Part of a small language model's weights: biases.
Each number is 128 + 32 x the weight over its row's rms, rounded and kept within 0 to 255. Layers, rows and columns count from 0. Numbers have three digits each. The size before them is the row's rms in percent of the matrix's.

# layer 3 attention value, 64x64, rms 0.0525, rows 0-63, columns 0-63
093:114152135122117119156164108095075083126214146114109112156124090120100074079109175139085074137141111102121110121162167094177092118130099146152176135149120158137194132189163131116129052134089138
111:140094160129120164107132075111176064140156107128127154115141145155143151157138103174140129108207154126151109122131170213100163149161096125126102086092089112160192136120111086191107146150173081
119:085129213192103081091141118107123114139085143144099149152119152073106128097159095192168103149136157113110127078123108143150146121163133162151132115104155179162157054115107188181143136128148093
104:153102088174113096185159123129077126119173123125121123140143132143108072101131168134140088111122095160115089118149125078111086132151120106109243136169171081094104171157123156091164118110110069
105:156158125080093138166155105169121107117081131135162154119144091122114084172186191120146159080079121166146131119104166157110153075141149144107058120077094087088079173112160101124160120133114176
097:124140162131105132094144142152159117167112172149149134128148133061072096108103096086155115180132145127146134155105172142158152133152170148090176087108165155118128073125126158025130166185146070
095:084140156151185128156132144096176114132138139109183159132110179153155096100130106131103169096120143123154189111083158153169101098081147209129130167105161158063127067154132110108107152142115191
096:105074166109165166107126153117143141125172104155145139140065132092189082139205156101164061145122149110128124127111132143187127097094065163149066111093102134123130105183088128141174142120103122
102:100141078159167119146094109135111107120093180140113102144173097171050162169067162160143117157110138109131143135169138080141135183150172120166189101178173121109135164147137109064114162108096134
099:153132062105124170149095112121194127124148069138143181099136181076115103148202120183146108118179129144155142127122156164184164119149062116131171146132152113160164118104150144128162106095135073
104:186074158079128138138141145126132147127144080136154098139112150097115077123113138060117055116197116128094108109179149159121132080142125114156130128139048135166135127178178130057153098111146157
094:133059169077156199105139140064104150152144106086151127145134135147075117112175103161135085143135114096128169146125132100109135146137089116171094107153136118150145115216188161148127093149095067
096:149137090114175145094127149152083150090153096071074164118085119160157164081141144124147180089187133092130135075123138157149110109114066141141080117154059116138082156103150137200104161130126121
107:127135186115121067116135115152157067121110170097139083175161173160154096119115171121126153120144118109119192061112146124141137152159103135071194113109146162188182109088087149107151094137097154
099:142151111103127168190098093122173127175148177132125120122123097165147187114093091123079161102122123135123115131111153161099116127111149097138057171130122089066092166085128153114077196197157118
101:126093151131096093084115143095091108116171094191201088136145148123162152155120107126138136176123199131147095196121112126172133139135109140081076107142118192103101090157152119076131163095155175
084:059159186177139079085117142090091112153078174075159113117155150130103129085088190094183149137177116086088147105143128185076101143114170140120132131131157160141124085156122124112121153096133121
116:066110108122162132113142138098163135088129081146096165096134161042164126176128048169135101100135143128142113169143158091154149109160106169112130103133071132144104099172153133191114168115125064
100:139115140102143164124101103118181121126169133168174122119134094149144142117070152119091082109182149126150119060080170165113184134117118116128137095081080082051119150080151110062097152160147151
105:132135146135152108122114172112132067143164107100106073180092141186085113126113182077101115134050157121132120137148152163088102135142162115185161099118182154107136102122133140057142159166141193
090:110152102152118112142167139162117168159083104129158159087139140096184138105153172062135136125032147116095139054118130128153158114105105113141159108084087159073115134176132152104109084125104191
105:143150138096162128087122147123142150175143142109138070172136119128083167147147152150122134138134141081152125098111194113140170192138169114130189087126122055064089155110121139056089152130146189
104:128078131158119135119102101078143139145193130165117095138125126095155146117154082086145088156012130130123057109081107132140159125120112124123165151176208163122138136137114167145102138152145175
107:075117112098158172135108085133180151161177112118148152081108084070118162153138027151114122127113083107139068190151123138123099122146099158135117166141085129108180133127171151141110100135127073
112:130105073069123180110124150101119082152181138110173127181105108117093128086127111116110142125020161142080135110099133115117116139155119161156105093181111103114123099153173137169157139139141207
102:189089134082086126128107154082111067149095153105097100088149113176093090143151146135099175083183171168161128120134098174114113106138150177083142131157103136192112136160163134148100076168147144
094:170191118112160080107087157134163164102124083156141074166126150167107131153109181089107123149076122121176106145100090090093158105091158129218129157125143141124157161172157154158105094112098159
102:111120156175128087155174125098117131084146095083118170120107173120201158093108189100165103135128157142079117069120072139147135140115118160164113117087158150176170129129099097211173122130147118
104:147144177151133128125099138170094155161232117093085140150072094143127148129158183078098109132137172104122145137135120118137107154124111117180106124118148105083095218141121184095121115179135163
101:176111188219116095138123091165128117136126167111120091122164094134127095146126162108123119124162118163176171135157089136134132142159121084152206148084120067124180121137127163074080123168083132
105:141088071076110146105117128082105113120181100180195138155087143104153108099070160105173106154155145095148052207105144129147144143096133150155158110169143122093136096076097150108147109129117104
101:097141186122122176152164148158185176143137094091112132106193110106113161114157145181160061134179076116147172098095103100158134139128091103198130139105094103078141121103112151142155114120142071
084:161142100190117090164107166164177164081123138074125079127140116168161118154118089075124164148088129121190091137134082131085114073133126092092169175125106188168115071097129156116132101129132131
113:116109115172131081162145162071129146172151133094122111152081092125084126096173037100104114124118130105098124165083143119158155171123116153184163161101101186082168177099165148133103133116082136
098:163126081166103117115171120148109072085100144162125104183134144087137117103137141145073097161107112133140093142160071194190117068092139117116137141071202149130156062119129100119131110107151156
100:126112162193160154127147082138084136073117126154131128136113094139164128120094106098135121122125148136133209146152155026099162173177155116181143121142101130162109163116116096206164119152089120
099:154125205128141182122085102086138140114163119165132134112175124145149142138119110222169131124092101126182122134105149110084139092083129148131102075114051157163113074139140144171075134123149164
096:109163154097089144143119150148114086150185141163128124142086117152118180037149126151141118122084107093155080111067143166116140122138134130157188179156038162173125129144173115093145149125161132
098:110138144168132123123154174162199128114117111150102158159072125104155161109131110168078099092166173116150096080129142160133090140094075118122061140120126182111104078081114136209089135101131164
089:160094138097158119148140131105110130133136085154123101185147127073097188186148120114133076146097127131095164185114150060154145153178090080118071076097163150092172117149113143155152104098136078
098:110138134123082113108109134134165111131178145206189142097082161165103059152145166171112128122161139138148142097145141202091152099097171081061124086130147118140112074135107127137131086083146152
093:112113162174105109119111092145187118162151092142140131115114143093138113125182128132104114093137158098120137093169188206134079182128067171105157141150152123144138122059082147166067174088116146
104:084084102132108126134145144142130123109103032140157160141118155148151124108100141153099119159039111115142127091131133085103102088139078164183109212091126144095165129108079097110102182123145152
099:095105137211132122164124158162151164142150154148134159154108120168110047097078116119128120135053136122122108168132142156096099092128129137124118127136181138132128123160087071043123096080156182
091:117108152150147107094126133123122091135151166152101146129160092189102087075133131137191150116104084111084128132145123116086097132157127197075205085187141097114155167121094143064109152098166157
107:145159105078105171127122109175130149097135073205111112082099092148157171110128117141107086154167146095134140142151115156164125159120132217113163152159184091095104096121136137142081081093180108
102:086119130102100152104168142115150133160114111151175140127129138123133105202149123127123080088167092089131102168172127148131166110156120112138094162095192123133140185203143074050192131161148147
107:115122116112103135103114137123098106101137047097104104163085132104132111108177140081129075090100191115156128192109173116158119138130125136182087143137182142169139135069079130146097168090123201
100:109174145121117154091116127117155125098094164159179161114167112186163087142106164214125102114108100130155116120149101154113142083100178156080073122089105131127122064167125109172125084086186134
101:169198157133124148187160124107110095139136124127084140149137123169093210148157118145122103186070139139119132093157109094124150134090138122129140109133158130140108054072134177188049107122112114
087:129137140163158126140158132164194137109139143072126132146206127176160101136161117134122155170105183107139093147172062135082103103115194108112166117174138176122095088207142112108126143117164120
095:150137092164117145114149167119087172167133071131048097150104135118135112170095136178106108196159138157148132117108099129188142159126056177113123117119100107081133126056135175177147145113109108
098:130101101074130101124158098127078075126131112123144180153069139107113158071123084163145147138145145136086185082148145124132140132176139113076151135164129092091195185080103152179137180109152096
102:144146103155152121116108131129118174106097120135166179084080092169148174071135051222124115164116108121080164152085128119122110108110149158096172130161151157102164114099126109164172147068144119
091:119068189176119173110135128119125049155136147079143109125139098147113154109175116153154145085113169133138129042165095133106119125167156154130114115145122078151104061198110141175170120137109115
096:090062128185082098146141141084133125088104110160075114130147145107111055146070140141122135168183075155118146154131204155110158155144121130182147172110192100133132177123152137101139132151137106
101:112138141172138143135166093175114128099111139143184127091186109134182090175096124113133139125114106108123106166169091160163124117165158149094175129149189051094108119201088067088122110137150149
092:144141136203164121134179118135106131143088135160093130135171148112130194198138157066101123123164089160119163077151131121160145172150084135194148144085142099118108146063140179130136158113091093
096:120159171121145096128150107171151111094105119164101099144095136127152114168134169061163089075153089102142110162178125170110124145166097100158143087158130079152139126151046100037153147131114151
105:096141184152142138072132164166068177150098052188156137134109090141130150156079096140138104120123100127149132143114165120172130119155136147175080124126110126086104146081079099123110200119125194
093:157157139162128147088137118119134155084094164193190139072108113064194093114053168117117131145122123111115119130139174167128151112157117108114121111127113193169083108162185114103150125064137142
102:183100131102110129183106107065130123097165172139138123168107082104120132069093106124110175102152157160107152161144144097144142159104149078093161105178053161101142076105177119161072125094128137
100:131170121119110139142102108084131127106198113156153107161122138112099080147078160122138090109171116112172114177103095114136149087102113087152159155105106097151086132185158059022145094133140148
099:139165208149112131157146140100141179164155077116118100125193110159141149157100125189127122174108136105166061115118099148164128120099118161122120091096092188100116065117168148127079163091168129